config.toml
n_layer = 9
d_model = 384
n_head = 6
n_kv_head = 2
head_dim = 64
d_mlp = 768
vocab_size = 2048
activation = "swiglu"
norm = "rmsnorm"
norm_place = "pre"
norm_eps = 1e-05
positions = "learned+rope"
rope_base = 10000.0
rope_fraction = 1.0
qk_norm = false
attn_scale = 0.125
bias = "qkv"
tie_embeddings = true
parallel_block = false
extras = ["capped logits"]
init = "uniform"
init_std_qkv = 0.0412
init_std_o = 0.00971
init_std_up = 0.0412
init_std_down = 0.00971
optimizer = "adamw"
lr = 0.000629
beta1 = 0.9
beta2 = 0.99
weight_decay = 0.098
lr_head = 0.00671
grad_clip = 1.0
warmup_steps = 334
schedule = "wsd"
decay_fraction = 0.884
decay_shape = "linear"
final_lr_fraction = 0.0
batch_tokens = [16384, 32768, 49152]
seq_len = 1024
doc_mask = true
train_tokens = 364600000
steps = 11747
dataset = "wikipedia_en"
Each number is 50 + 15 x the weight over its row's rms, rounded and kept within 0 to 99. Layers, rows and columns count from 0. The size before them is the row's rms in percent of the matrix's.

# layer 2 MLP down, 384x768, rms 0.0469, rows 132-276, columns 336-383
090:63 69 13 57 71 42 36 38 60 43 42 35 55 36 36 96 38 32 42 31 63 62 39 56 37 51 60 57 47 69 16 53 84 40 68 45 59 42 53 30 48 58 57 27 25 64 39 68
098:48 46 58 42 42 42 75 47 57 32 28 74 48 62 41 15 40 72 53 61 48 20 66 46 59 62 70 37 37 48 54 40 03 43 28 43 38 49 35 46 38 37 53 64 50 48 40 46
092:41 41 42 51 64 45 32 40 46 56 54 40 47 56 48 07 23 62 32 35 69 64 55 41 48 58 41 50 61 46 45 71 81 25 36 44 49 44 58 47 79 43 68 49 57 55 48 31
098:67 50 41 57 23 27 49 51 04 14 66 57 28 54 33 40 54 30 60 43 33 51 28 60 65 69 43 38 49 36 71 23 58 43 22 63 61 78 43 50 48 43 19 74 53 59 44 54
095:44 41 53 53 60 43 39 70 64 51 45 80 53 43 60 28 52 45 24 39 46 50 39 38 34 57 60 64 61 44 68 71 52 43 56 56 37 36 60 52 41 64 50 28 30 50 33 62
103:46 00 62 74 62 45 30 57 50 63 57 61 48 39 31 32 64 53 41 37 67 56 65 26 40 44 75 49 90 62 67 74 55 61 58 23 58 80 40 60 70 39 38 48 62 39 70 47
116:80 28 46 37 29 82 74 37 41 65 49 41 05 30 47 68 39 22 85 61 42 40 53 43 48 29 49 79 46 53 52 59 53 68 60 48 30 37 22 50 36 57 66 41 33 57 49 56
095:61 59 42 57 24 65 37 58 76 47 41 40 93 63 44 52 49 59 51 39 58 60 60 61 67 48 58 51 75 40 51 81 65 63 38 39 73 38 69 50 75 70 51 54 26 43 81 41
096:37 56 43 75 34 43 40 76 13 33 63 50 51 68 46 51 52 65 47 60 53 44 51 57 40 71 53 63 57 72 50 75 57 42 34 49 43 61 54 47 41 49 56 17 66 45 33 53
094:57 56 40 36 28 40 55 28 45 28 50 58 40 49 66 75 50 56 39 52 52 41 28 49 75 46 53 07 48 79 59 51 84 33 60 57 55 38 61 66 56 39 55 29 28 42 53 41
094:45 45 39 51 46 36 87 55 35 22 35 29 82 80 49 28 39 31 44 70 36 62 22 42 48 46 65 51 74 54 60 31 35 73 36 54 72 47 63 46 70 46 48 78 90 69 35 30
102:37 39 58 39 67 19 70 51 54 77 43 50 41 61 56 37 63 37 49 47 86 63 31 50 61 53 55 55 41 59 44 09 31 45 34 41 58 67 46 35 63 37 47 18 44 56 61 60
097:26 63 57 89 58 32 62 71 57 42 44 45 54 51 54 50 50 48 45 52 58 98 19 38 39 74 68 63 54 70 57 62 43 69 68 39 68 49 47 51 54 69 68 51 51 49 62 68
098:56 50 41 75 30 69 41 34 87 53 61 53 49 59 07 84 41 37 59 53 45 45 61 43 42 40 56 43 60 32 34 72 58 55 62 36 43 46 70 37 66 38 54 22 44 51 44 50
102:47 67 57 32 51 81 33 55 65 52 47 35 31 80 72 32 40 42 54 63 44 44 33 10 47 57 33 73 39 42 55 76 49 78 51 41 47 57 44 46 37 14 50 61 28 61 51 35
096:43 46 49 61 83 54 36 53 63 61 50 61 67 36 54 59 39 72 95 64 33 60 54 29 60 32 36 37 09 38 49 67 31 70 47 57 53 13 57 60 51 39 46 78 91 38 71 33
089:34 57 53 65 64 63 39 63 68 29 50 41 47 64 43 64 61 55 44 38 46 22 67 49 66 58 36 42 47 67 50 48 50 59 35 61 50 35 31 28 76 56 37 50 56 49 69 69
101:49 56 37 40 36 27 57 35 50 45 66 60 24 48 60 34 69 45 30 45 48 51 33 36 75 16 40 42 59 72 91 43 46 36 35 42 70 55 28 53 45 53 71 34 29 48 66 70
097:43 49 51 34 53 57 46 45 22 52 61 62 63 30 35 52 42 58 60 38 24 39 58 37 27 42 32 01 02 12 68 27 29 47 45 53 32 46 58 53 31 52 69 51 58 50 44 54
093:60 34 40 37 36 30 77 53 51 70 44 47 75 63 21 42 46 40 52 51 54 17 32 51 36 45 59 56 42 78 69 24 21 43 59 71 67 31 55 74 66 30 41 51 49 41 70 67
100:63 51 60 23 62 53 58 47 52 42 67 40 41 49 28 60 52 74 28 43 31 39 62 36 75 41 46 61 50 59 57 70 41 50 67 26 69 71 73 27 41 60 39 41 71 64 50 69
090:62 58 57 58 51 38 31 69 33 03 41 10 32 16 82 65 41 72 49 65 62 59 35 62 53 56 38 57 49 47 78 48 62 43 64 57 39 60 47 26 67 45 35 39 67 46 56 59
092:71 53 63 60 38 58 72 48 58 60 58 72 57 55 17 59 54 38 44 50 47 32 59 41 46 40 29 23 47 22 70 68 64 45 19 38 86 65 32 16 56 65 67 42 37 65 54 38
093:49 36 23 48 29 43 44 41 88 38 58 32 34 64 75 41 95 61 61 60 70 40 43 59 62 68 63 48 46 43 58 54 67 42 59 78 46 69 49 41 62 45 61 72 48 55 55 36
094:57 23 47 19 45 25 61 59 69 34 43 49 32 35 53 60 46 22 40 56 38 43 62 64 60 59 45 75 63 69 42 17 46 45 28 50 51 75 65 59 64 47 20 41 49 54 57 45
098:55 26 32 43 45 53 46 48 59 53 22 89 56 48 36 37 31 61 46 48 33 88 55 99 35 33 50 42 42 43 53 63 33 47 41 40 46 51 50 56 24 59 61 43 68 67 70 64
096:43 51 72 41 20 39 67 56 60 67 68 33 79 47 44 34 56 36 81 42 40 45 32 88 57 35 55 56 72 30 37 51 60 53 14 59 48 32 12 38 45 72 29 30 35 56 77 32
092:54 55 41 21 33 35 37 70 40 34 72 67 26 72 31 52 69 42 50 21 55 74 39 27 59 49 40 31 62 41 66 40 59 71 52 68 58 52 37 83 35 31 59 70 63 52 57 44
095:59 30 33 51 48 49 71 47 24 53 72 47 67 52 51 46 43 81 61 42 42 55 54 17 66 65 45 61 63 61 48 23 44 58 29 63 26 49 40 61 64 25 30 58 45 52 54 73
096:42 49 52 54 50 48 46 33 57 75 51 64 41 64 44 70 65 32 77 82 33 72 66 51 26 50 29 57 39 59 56 41 38 66 58 69 42 55 58 35 65 48 51 25 16 43 55 56
100:13 34 61 25 40 53 88 51 57 43 40 36 47 44 39 88 57 27 48 92 65 35 47 37 65 44 44 69 80 43 52 57 45 40 57 54 50 55 49 38 28 53 65 53 38 47 60 32
098:59 43 40 23 37 19 41 43 30 54 36 48 44 55 60 71 54 44 57 50 37 48 49 61 45 61 39 46 49 66 57 41 56 54 70 59 27 44 44 48 60 33 68 36 71 53 45 42
092:49 41 83 29 40 25 57 68 36 42 33 43 46 29 28 42 71 64 26 55 72 44 80 69 33 31 32 38 49 41 74 54 65 80 45 55 31 45 46 24 70 55 62 45 45 54 22 83
099:66 61 53 38 53 38 29 48 58 64 58 35 26 61 21 30 37 51 38 63 53 52 60 50 66 56 70 54 70 48 63 38 59 71 75 32 50 60 55 60 48 35 61 60 45 50 60 65
099:52 49 38 65 68 49 64 57 49 82 58 53 54 27 55 37 55 51 69 58 65 67 42 74 64 42 53 19 59 54 38 58 74 46 44 39 60 21 57 58 60 84 61 54 36 55 61 52
108:48 58 48 43 57 36 50 40 64 57 57 39 38 39 60 19 37 49 59 33 15 49 67 45 41 49 49 50 41 33 75 10 31 68 52 66 52 67 36 57 37 62 40 11 36 55 59 44
099:63 35 35 55 50 42 39 22 38 25 52 38 37 41 65 58 33 30 43 52 41 43 54 36 42 48 64 83 54 38 45 45 69 59 73 42 54 70 58 53 57 38 23 56 36 39 17 45
094:62 16 55 64 48 52 69 43 41 66 31 46 48 43 63 44 52 22 40 37 52 69 60 72 55 55 41 49 52 45 49 53 50 54 46 52 51 45 52 36 55 47 49 52 56 44 34 47
103:69 50 35 42 65 46 36 54 57 40 77 85 62 41 55 74 38 54 38 57 49 54 43 65 45 49 80 66 81 40 15 59 57 39 63 70 74 69 36 44 56 51 61 54 60 62 99 79
099:64 58 38 36 69 24 47 44 34 52 70 60 61 44 56 76 50 62 64 55 82 62 62 44 29 44 29 64 73 50 64 29 39 58 56 56 75 64 19 51 44 46 40 54 64 19 66 56
104:24 36 31 59 46 28 51 81 48 44 32 33 29 31 25 58 50 58 17 58 31 60 43 67 71 46 77 50 56 56 65 16 82 16 59 66 14 72 40 64 12 47 51 53 64 40 59 49
091:42 80 31 54 65 63 41 45 53 67 35 45 47 57 46 69 42 48 36 58 50 45 51 51 54 32 78 33 33 72 59 28 24 09 60 44 59 55 35 33 64 29 76 42 67 68 41 16
099:49 60 58 59 29 51 46 87 63 41 70 53 43 73 46 42 54 42 46 75 58 47 30 43 56 49 45 46 36 69 68 54 48 34 48 63 48 17 59 49 48 60 52 49 48 76 86 42
105:59 48 45 42 55 62 43 42 47 17 66 61 63 31 58 49 57 33 57 43 34 43 43 51 63 40 53 34 60 42 28 43 38 56 23 78 31 45 38 50 52 30 45 59 74 27 63 58
099:84 50 53 61 62 66 75 32 20 08 75 34 47 39 26 46 78 89 43 43 00 75 54 47 77 31 02 31 44 68 48 60 56 65 39 42 51 29 54 64 39 66 50 59 63 56 57 63
101:50 62 35 35 31 15 40 12 42 44 38 03 58 44 39 01 63 54 75 36 61 62 33 47 42 54 49 56 48 44 75 43 62 50 36 33 48 38 34 61 54 40 58 30 60 56 59 51
090:73 71 50 40 45 45 55 73 37 69 20 45 54 36 45 53 19 61 31 55 21 40 51 18 50 47 35 69 34 39 40 55 41 57 60 37 44 73 63 38 60 66 41 42 88 70 75 39
096:65 47 70 51 23 52 36 59 32 44 52 38 51 34 39 50 53 41 45 66 78 71 33 66 63 45 44 39 52 36 35 51 64 29 52 40 58 51 28 65 48 63 31 53 60 03 47 50
096:51 49 60 43 50 47 23 39 55 59 65 22 88 59 39 61 40 70 67 50 67 71 34 23 77 76 42 62 42 37 32 59 42 64 44 56 12 81 53 54 41 20 65 55 36 62 70 57
093:51 24 33 48 60 45 66 27 59 41 71 70 48 10 61 54 56 41 29 64 17 49 42 30 08 60 68 55 43 59 71 46 62 83 69 33 79 63 54 69 40 39 47 42 45 50 27 42
102:33 78 56 50 42 68 41 53 31 45 55 18 55 39 45 47 60 89 32 66 23 57 30 57 65 57 38 38 63 62 79 53 68 51 54 69 41 53 52 71 51 48 24 68 85 33 45 54
097:42 39 48 32 58 40 26 50 49 83 43 60 44 33 63 38 66 48 83 22 68 50 67 57 57 47 38 30 64 68 49 44 73 26 75 58 59 50 36 47 51 35 37 50 56 63 53 67
102:41 53 51 45 50 51 39 59 45 68 54 61 59 66 54 51 55 56 19 49 55 36 48 31 31 59 49 43 59 43 48 34 57 60 75 53 59 66 53 32 22 63 50 60 31 51 49 51
094:46 61 37 55 52 33 57 34 64 30 21 56 40 27 52 60 35 69 34 30 32 41 58 60 57 39 60 44 63 61 55 54 52 45 32 60 40 35 45 58 71 36 53 42 32 28 65 72
098:48 85 74 62 36 41 21 79 64 62 49 63 66 48 61 52 51 49 58 40 48 48 67 19 40 37 40 61 61 51 29 55 45 27 55 00 55 58 35 38 47 64 51 51 53 71 65 42
096:47 48 45 62 54 77 58 70 50 50 44 43 76 69 49 35 60 47 24 63 53 34 58 45 33 55 59 80 51 55 58 55 82 48 32 62 31 44 48 32 49 37 79 85 59 67 59 60
095:70 68 54 46 47 48 51 56 30 73 58 59 51 64 57 78 48 31 56 58 56 65 70 32 25 57 46 40 60 57 47 80 40 81 57 30 36 64 36 06 42 73 74 30 65 66 69 40
100:77 50 51 43 64 56 40 65 57 31 65 33 33 46 68 68 71 47 50 53 65 27 66 58 50 52 67 68 57 59 44 44 61 46 51 60 40 58 54 32 64 27 64 23 69 41 70 72
099:37 67 47 32 77 45 38 33 41 42 50 47 52 57 47 29 63 43 69 61 35 41 62 57 57 51 60 59 60 40 23 46 46 51 44 46 32 59 34 41 40 65 51 27 46 62 23 25
090:66 67 25 45 59 51 23 42 62 30 40 71 48 36 26 26 60 32 58 43 59 52 38 63 60 46 61 46 30 24 08 54 41 59 53 37 53 50 35 20 46 49 45 39 43 74 56 20
096:26 44 39 36 37 34 34 66 30 39 67 57 61 36 62 29 52 39 13 55 57 38 76 53 47 60 60 54 21 64 37 40 48 45 41 33 43 50 48 47 45 65 74 41 52 59 56 42
099:51 42 51 58 62 31 36 27 25 38 38 34 52 41 57 47 63 63 43 44 48 68 58 54 48 37 48 34 53 73 65 32 65 36 37 53 44 74 38 64 46 88 37 39 24 30 44 61
093:46 61 52 37 59 37 47 45 33 36 39 51 49 42 53 23 23 51 49 32 48 56 54 62 60 81 45 52 45 69 58 38 43 39 28 47 47 27 53 66 39 35 58 69 70 44 57 56
100:70 26 43 52 45 68 63 45 51 29 73 55 24 35 51 49 34 62 51 55 26 65 33 34 29 53 72 27 72 65 36 79 93 48 31 34 36 55 44 31 45 41 40 49 46 58 45 58
101:20 48 33 42 48 42 33 54 45 68 37 40 28 14 43 32 31 63 50 26 70 26 77 70 57 46 43 32 57 27 43 58 54 44 76 51 53 45 58 44 47 65 40 47 40 52 16 39
097:42 27 64 56 65 42 64 42 44 38 23 53 73 35 73 36 29 50 29 54 57 19 48 48 46 47 32 37 39 85 43 38 77 49 32 51 34 53 51 93 53 28 37 65 48 40 57 19
092:29 46 47 59 38 36 38 51 34 34 19 55 19 59 36 56 43 84 56 67 38 17 48 51 67 54 63 48 69 92 61 55 60 60 44 61 27 44 40 33 47 58 53 57 39 33 56 51
101:56 53 55 60 48 26 47 60 58 49 48 43 34 46 44 44 39 40 34 67 48 36 50 43 58 53 53 63 29 53 58 53 54 54 34 63 67 47 37 54 29 74 65 52 68 57 31 74
098:63 40 55 42 36 41 30 59 39 50 37 39 60 62 41 39 52 64 41 39 35 32 68 73 48 28 69 56 59 40 52 77 21 51 50 36 47 51 62 51 40 72 77 57 54 57 52 46
094:40 67 41 43 56 45 75 38 39 33 46 40 57 66 58 55 44 54 55 66 17 45 68 46 40 33 43 32 42 48 34 34 55 55 75 22 64 47 48 61 45 65 33 37 41 64 67 44
092:45 57 72 66 73 38 72 81 40 87 50 52 54 34 47 39 82 74 47 56 63 48 52 51 33 46 21 70 59 45 46 85 40 44 63 46 61 41 33 83 42 70 43 39 39 36 63 52
105:54 55 61 40 37 52 60 65 58 76 40 36 40 37 66 72 26 42 60 64 32 61 75 58 33 60 60 40 53 58 46 56 31 32 53 70 50 43 31 49 53 66 21 43 49 58 61 63
097:66 55 49 45 54 48 50 42 23 53 63 62 18 45 62 48 49 65 51 48 56 52 75 41 49 39 55 26 61 35 58 42 52 80 51 35 59 48 43 57 41 57 69 59 29 51 63 67
097:54 51 43 44 66 43 31 26 29 37 43 30 59 41 67 41 53 33 64 18 56 40 24 30 65 74 51 32 67 41 30 35 54 46 17 49 77 51 40 60 57 45 39 50 45 44 68 62
096:54 26 59 67 56 56 47 35 29 65 47 35 56 65 24 35 49 54 42 63 54 31 62 70 77 32 48 43 38 37 67 34 64 51 55 29 60 80 49 70 77 73 55 25 31 47 31 41
094:34 68 46 47 50 64 55 65 39 67 64 55 39 62 39 73 34 82 60 88 53 47 66 32 94 72 42 41 28 54 55 37 20 14 44 42 44 09 77 54 64 68 20 34 59 61 26 37
100:44 64 71 48 62 52 64 48 32 52 36 82 52 44 53 56 57 48 64 30 47 52 36 71 51 50 70 39 73 38 32 20 27 60 65 74 26 66 45 44 46 26 40 49 67 40 37 46
098:61 37 50 40 53 60 30 74 60 36 27 63 53 50 41 30 70 52 29 35 58 44 55 59 52 53 54 87 80 47 39 35 52 55 65 31 73 68 48 45 51 54 30 84 57 42 45 57
099:63 35 61 66 49 55 23 73 56 16 58 57 55 49 32 58 52 44 74 70 23 52 41 27 90 62 60 46 58 49 52 53 90 50 26 25 33 46 36 38 73 72 36 40 29 41 43 15
094:60 56 43 50 31 65 63 88 56 46 53 45 53 53 27 43 55 52 32 47 22 66 39 27 53 64 40 28 32 44 71 55 42 37 77 25 49 51 50 42 59 47 22 56 09 36 70 42
101:28 37 53 43 33 62 52 44 85 51 57 72 44 58 31 74 24 26 71 37 28 23 68 66 62 52 37 31 59 50 48 73 35 67 33 81 99 33 41 41 52 53 80 35 65 45 52 17
108:77 44 47 61 42 63 75 78 30 61 43 51 44 63 37 50 43 34 43 67 37 54 44 17 53 42 74 62 36 60 76 66 53 60 52 30 24 40 66 37 39 45 54 39 62 46 31 67
095:50 52 57 58 53 31 42 41 42 66 51 93 56 55 63 66 60 75 80 41 56 43 57 75 46 12 37 68 52 56 31 69 24 42 55 44 52 60 34 45 32 41 42 66 16 40 29 31
096:56 21 40 39 53 32 62 40 19 61 42 17 63 47 52 35 69 56 43 35 53 66 74 74 50 76 28 55 45 40 51 24 38 63 44 45 32 24 76 83 70 53 54 78 29 47 59 70
097:37 57 51 57 45 69 60 38 47 59 48 53 44 71 37 28 38 53 58 50 46 56 32 20 32 36 44 58 33 44 50 53 36 62 48 84 62 11 43 51 70 80 57 49 45 44 78 68
103:42 27 42 28 38 36 09 64 49 39 39 42 49 30 36 50 55 37 24 77 51 42 42 43 38 68 13 42 36 47 54 59 61 43 57 47 66 44 56 40 34 56 39 37 74 41 39 28
097:46 61 24 70 33 48 52 51 75 48 45 39 81 80 50 51 44 21 42 61 54 59 29 48 56 56 44 50 69 37 46 35 52 43 47 67 74 34 71 24 60 54 67 56 38 57 60 27
102:60 44 84 45 33 46 79 59 43 46 25 49 48 45 39 40 69 37 30 59 35 46 38 36 23 47 41 49 39 43 20 53 62 29 45 54 39 12 30 31 46 38 40 74 64 60 25 74
098:35 53 73 63 60 62 44 56 66 37 45 61 55 75 43 62 64 70 94 53 69 60 42 56 50 70 27 40 52 59 44 57 54 47 40 73 41 53 56 29 50 54 29 45 69 30 47 40
093:55 51 43 47 50 53 48 57 41 49 68 84 28 51 59 31 62 26 47 65 38 59 45 60 84 52 30 91 70 68 50 42 57 49 33 75 42 55 34 46 55 64 27 59 61 40 36 71
098:35 58 59 25 55 54 45 40 49 45 32 52 69 83 34 66 56 46 65 53 77 58 39 57 31 31 51 64 51 70 79 23 81 48 26 57 34 31 50 44 44 66 71 66 53 58 39 63
368:57 68 58 22 60 32 46 32 36 82 52 47 55 27 45 38 76 64 55 31 44 42 62 70 45 51 39 52 51 53 43 52 63 53 52 31 54 39 76 47 38 52 64 48 31 80 48 66
094:53 38 75 73 58 34 52 40 59 54 46 28 36 53 53 33 55 80 74 51 49 40 37 48 51 40 48 28 74 79 60 78 33 57 42 47 53 46 55 30 56 65 53 33 59 44 37 75
099:32 41 39 28 37 34 57 40 38 58 23 10 26 34 61 60 29 55 64 39 65 36 49 57 36 50 41 50 30 40 68 32 60 31 79 76 43 34 47 87 47 48 53 47 64 45 31 62
099:22 48 54 35 32 39 34 48 47 58 61 40 31 43 31 43 45 59 33 13 36 44 49 45 56 12 64 24 61 28 26 27 43 61 59 31 30 63 31 70 32 57 67 19 36 47 59 64
097:53 43 32 43 53 47 40 33 65 40 36 62 61 45 62 66 56 50 31 24 72 52 74 65 57 71 63 19 55 53 67 45 39 31 79 48 53 54 45 10 73 53 43 42 55 61 22 34
135:49 64 38 76 58 56 47 62 68 57 26 43 65 75 64 51 55 10 50 52 46 73 47 46 68 47 64 19 32 30 56 67 49 16 39 34 55 49 48 73 77 12 68 30 62 52 64 55
097:72 71 59 69 60 60 74 51 52 63 68 39 51 54 52 49 43 34 78 42 64 81 52 32 61 39 52 56 75 41 50 83 13 76 71 75 66 53 49 35 50 49 65 62 53 54 69 65
096:54 31 53 37 40 31 62 10 46 56 78 38 57 41 52 55 42 43 79 54 53 23 59 65 48 55 44 32 29 27 46 48 60 56 51 49 79 26 38 65 49 15 25 27 28 49 64 45
092:53 59 71 47 68 36 17 40 64 42 47 54 47 49 74 71 36 62 49 43 57 38 46 62 51 35 56 62 53 58 78 63 55 61 54 29 51 46 61 50 53 49 52 49 46 46 68 47
098:47 40 51 57 37 51 59 53 58 56 34 31 69 47 34 54 49 43 50 84 41 46 46 80 46 51 69 50 28 02 75 37 44 67 46 64 35 33 69 56 47 68 66 68 35 65 55 46
094:57 61 42 41 56 33 27 72 42 51 93 30 21 66 56 79 52 64 48 70 63 24 39 32 61 45 43 46 44 33 43 66 73 48 65 51 34 85 46 72 45 46 39 35 52 51 56 52
095:43 65 46 61 70 66 23 60 29 47 47 39 26 64 67 64 17 49 26 61 46 44 50 52 36 53 63 61 88 45 52 73 36 64 08 14 23 37 54 38 73 66 45 24 49 39 62 48
105:20 52 51 55 23 76 47 58 50 48 38 50 56 54 51 55 51 49 65 59 50 45 54 69 58 64 45 52 33 37 58 62 36 27 45 66 39 47 52 72 18 40 63 66 57 26 35 49
099:41 52 58 45 55 54 44 45 25 39 66 34 25 53 60 60 40 43 58 48 70 33 60 70 56 60 43 40 63 84 57 39 19 46 65 38 58 70 44 55 63 31 29 34 85 59 37 44
092:40 46 17 50 68 47 15 39 38 51 89 50 57 45 41 25 33 46 43 55 43 47 62 48 86 56 47 40 46 33 29 61 61 43 41 44 62 48 54 63 28 45 40 46 59 47 37 44
095:51 44 28 24 45 40 55 69 59 63 42 44 31 42 48 54 44 62 67 37 52 43 99 34 41 63 63 40 40 58 75 48 55 54 35 60 48 61 44 56 49 48 68 42 62 53 45 43
101:40 74 76 60 52 73 66 66 42 68 67 66 43 30 56 50 39 49 31 67 64 23 34 68 71 77 45 48 56 55 57 64 40 38 75 21 58 47 56 43 36 64 70 32 55 44 26 34
092:48 41 28 49 51 46 67 48 42 75 49 55 81 63 61 80 42 57 35 44 45 62 63 34 08 38 30 73 55 57 80 84 60 68 67 29 31 35 68 49 46 49 36 59 18 54 71 41
099:52 57 56 73 55 42 38 57 40 36 21 42 62 46 50 50 42 39 49 64 58 35 36 46 67 52 28 72 70 62 25 22 55 72 40 50 47 67 34 27 50 27 33 35 47 70 33 43
133:40 60 61 31 61 35 55 47 57 54 23 41 67 42 75 39 34 44 56 52 69 52 51 56 71 49 24 51 42 24 71 55 25 57 74 45 43 51 75 55 31 27 44 49 54 44 33 31
092:58 79 53 50 76 72 46 39 51 61 51 60 49 50 28 47 26 26 40 76 56 39 57 55 52 44 62 47 62 19 47 45 20 49 40 36 84 46 46 28 31 46 29 87 32 60 46 51
098:32 62 29 43 34 58 62 33 30 87 41 62 47 46 75 19 46 45 58 40 75 46 54 44 50 24 53 76 59 56 53 82 60 37 36 37 52 43 50 82 91 54 53 33 25 31 65 66
096:45 70 59 53 83 70 55 70 39 35 50 49 39 33 36 46 48 36 59 41 32 43 58 67 45 85 45 50 88 37 43 26 74 51 26 39 48 54 55 58 49 60 39 35 39 54 59 70
093:48 41 60 22 51 52 26 58 43 46 37 24 50 51 29 55 87 58 80 47 44 62 33 46 42 78 41 64 45 57 46 56 51 63 55 58 08 60 34 63 40 56 39 75 28 44 25 66
092:31 66 46 48 59 40 41 46 80 74 86 43 44 38 47 80 57 52 62 62 43 53 18 52 37 60 23 61 43 40 58 58 49 84 51 28 55 62 54 49 52 50 76 53 37 49 37 72
096:59 53 45 72 43 33 16 63 35 35 42 47 57 34 42 51 47 83 52 40 82 59 72 31 73 49 61 33 63 57 28 30 60 62 52 25 58 41 42 64 39 55 62 34 13 72 33 32
100:51 59 73 50 50 48 73 34 60 62 68 45 58 34 19 72 53 49 48 32 49 20 65 75 46 52 62 45 49 82 60 70 52 38 21 46 37 54 45 33 50 50 39 52 48 57 71 58
098:41 62 55 65 50 58 43 60 37 62 50 52 53 63 67 46 34 63 53 44 55 38 42 32 51 40 55 65 24 51 36 48 41 46 60 62 55 60 54 31 51 31 62 56 43 40 37 42
096:52 58 38 10 35 28 72 37 31 55 42 48 52 26 49 36 57 56 28 35 35 53 35 67 62 19 57 59 65 60 29 48 48 62 37 38 43 43 51 29 43 66 65 43 56 61 32 69
097:54 72 41 25 68 43 55 38 33 53 49 63 61 55 59 52 41 51 53 44 24 65 50 53 34 67 53 64 16 55 30 70 53 74 37 18 56 40 35 38 48 39 65 03 35 81 64 39
102:50 49 48 41 41 63 29 58 59 39 43 40 37 37 69 40 58 45 41 68 20 37 38 54 97 27 48 60 79 18 37 43 62 53 45 67 49 52 66 40 39 16 74 51 46 70 82 47
115:67 75 69 44 39 61 36 46 48 99 37 50 53 74 48 42 45 62 37 46 58 19 53 52 68 28 52 50 44 54 35 55 55 38 52 30 59 48 76 60 59 48 88 29 40 50 48 50
090:65 54 39 48 54 59 51 72 37 44 62 43 22 58 27 40 70 59 92 55 64 54 35 66 69 44 52 60 62 52 28 26 59 40 53 64 75 52 47 61 46 85 40 50 41 49 48 62
094:50 64 45 50 29 56 38 39 71 45 25 61 70 45 42 62 44 57 38 29 70 46 58 55 41 32 54 41 52 50 35 41 54 74 45 48 59 45 44 46 49 57 33 71 53 53 64 39
093:56 38 79 55 64 41 60 34 59 22 74 73 40 26 99 02 47 59 65 66 67 39 37 71 65 63 38 76 59 57 37 61 56 46 59 72 62 61 56 59 59 60 34 38 54 44 55 37
094:54 33 49 46 36 45 65 38 18 59 38 60 51 48 47 48 41 81 27 29 48 44 37 50 34 60 45 49 46 60 53 41 53 58 48 56 47 67 31 57 63 74 64 40 70 41 54 69
096:78 52 39 44 69 40 53 52 53 30 49 29 41 35 70 59 62 60 54 45 35 72 73 38 47 35 45 61 59 58 62 60 48 63 72 65 62 17 55 57 58 53 62 19 44 43 49 43
094:46 29 25 31 48 39 24 50 40 30 47 38 37 55 60 73 39 40 64 46 71 84 66 43 51 63 58 63 48 44 41 52 68 45 43 65 50 20 65 45 74 60 43 14 32 48 41 48
092:31 69 44 30 33 25 44 44 52 46 58 74 35 39 74 68 51 46 46 36 77 39 57 74 59 45 72 42 59 58 43 66 55 51 16 44 73 42 59 50 50 63 37 71 50 79 38 67
099:64 19 35 61 58 35 26 51 74 31 80 42 53 41 65 59 40 22 71 37 52 45 68 49 49 44 50 79 67 29 44 50 56 76 68 77 66 57 59 38 21 45 37 33 44 53 77 68
092:56 35 42 46 56 42 37 57 28 59 47 51 45 67 54 54 12 61 49 54 59 52 79 52 59 59 84 53 57 10 46 73 55 25 35 53 56 50 61 59 54 52 58 48 20 50 34 43
101:52 39 47 25 55 62 58 56 36 91 65 52 63 69 39 83 37 80 35 35 68 51 45 36 36 68 34 84 75 60 52 60 48 62 36 51 37 46 52 33 39 64 64 43 58 56 50 68
098:45 63 52 46 31 48 20 39 33 55 75 54 40 67 47 74 47 88 42 38 54 32 17 52 55 42 52 52 11 92 53 64 44 33 14 49 29 68 58 73 63 52 60 62 63 27 48 74
096:54 55 38 65 52 50 43 53 45 45 58 46 49 61 60 51 71 69 37 45 41 71 47 35 26 59 67 50 39 36 51 38 53 58 67 48 57 27 59 57 59 43 38 45 46 35 26 49
096:55 59 43 54 42 58 52 44 72 74 60 49 50 45 22 64 29 22 47 85 38 47 30 46 61 39 47 64 41 52 25 38 56 63 45 40 48 82 54 46 42 28 61 58 43 37 46 19
090:62 74 55 46 83 57 59 56 38 38 58 53 58 47 47 32 41 62 43 64 49 55 50 57 65 45 41 48 38 35 37 59 18 46 55 82 18 58 50 41 39 77 80 44 35 58 42 48
098:29 62 61 74 42 34 58 58 74 39 44 40 60 69 58 54 34 49 40 63 52 31 88 68 58 38 44 53 46 11 60 47 47 48 30 12 45 41 45 33 39 31 64 29 51 50 18 50
094:62 44 30 66 45 15 48 36 68 54 46 55 60 57 53 52 36 57 45 40 44 47 66 45 44 42 52 21 67 51 49 38 44 36 79 52 62 57 46 44 69 25 55 41 65 53 42 37
097:54 54 70 37 47 49 52 40 58 51 42 82 73 44 29 34 57 66 45 28 73 51 76 51 47 63 72 85 71 62 37 49 34 66 65 44 18 64 60 46 54 33 59 31 46 54 44 49
099:32 28 45 51 41 60 74 53 77 13 59 60 76 41 67 41 61 38 40 26 32 41 55 66 71 46 59 68 56 58 29 55 36 43 49 31 50 35 68 61 28 53 58 27 32 57 29 35
099:57 33 43 65 41 50 55 85 59 27 50 43 48 50 57 72 42 38 51 64 38 65 44 72 67 65 50 45 36 28 32 43 70 14 45 34 62 42 46 22 52 55 58 50 38 35 21 36
094:41 39 66 29 43 36 34 61 41 87 51 38 61 63 38 58 27 41 30 29 38 70 65 48 33 50 56 45 41 44 15 28 36 42 78 56 55 43 57 51 45 61 18 40 48 58 33 61
097:42 24 57 42 67 36 44 58 68 51 54 27 61 41 48 30 36 49 52 15 42 41 65 42 56 45 49 22 66 34 60 31 39 47 26 68 65 43 29 57 34 48 59 51 68 41 80 42
099:49 66 27 40 57 69 74 20 52 43 63 28 14 53 64 46 33 54 74 51 40 67 39 47 42 75 75 44 30 47 50 51 40 72 40 51 53 27 49 42 62 57 81 54 44 48 54 67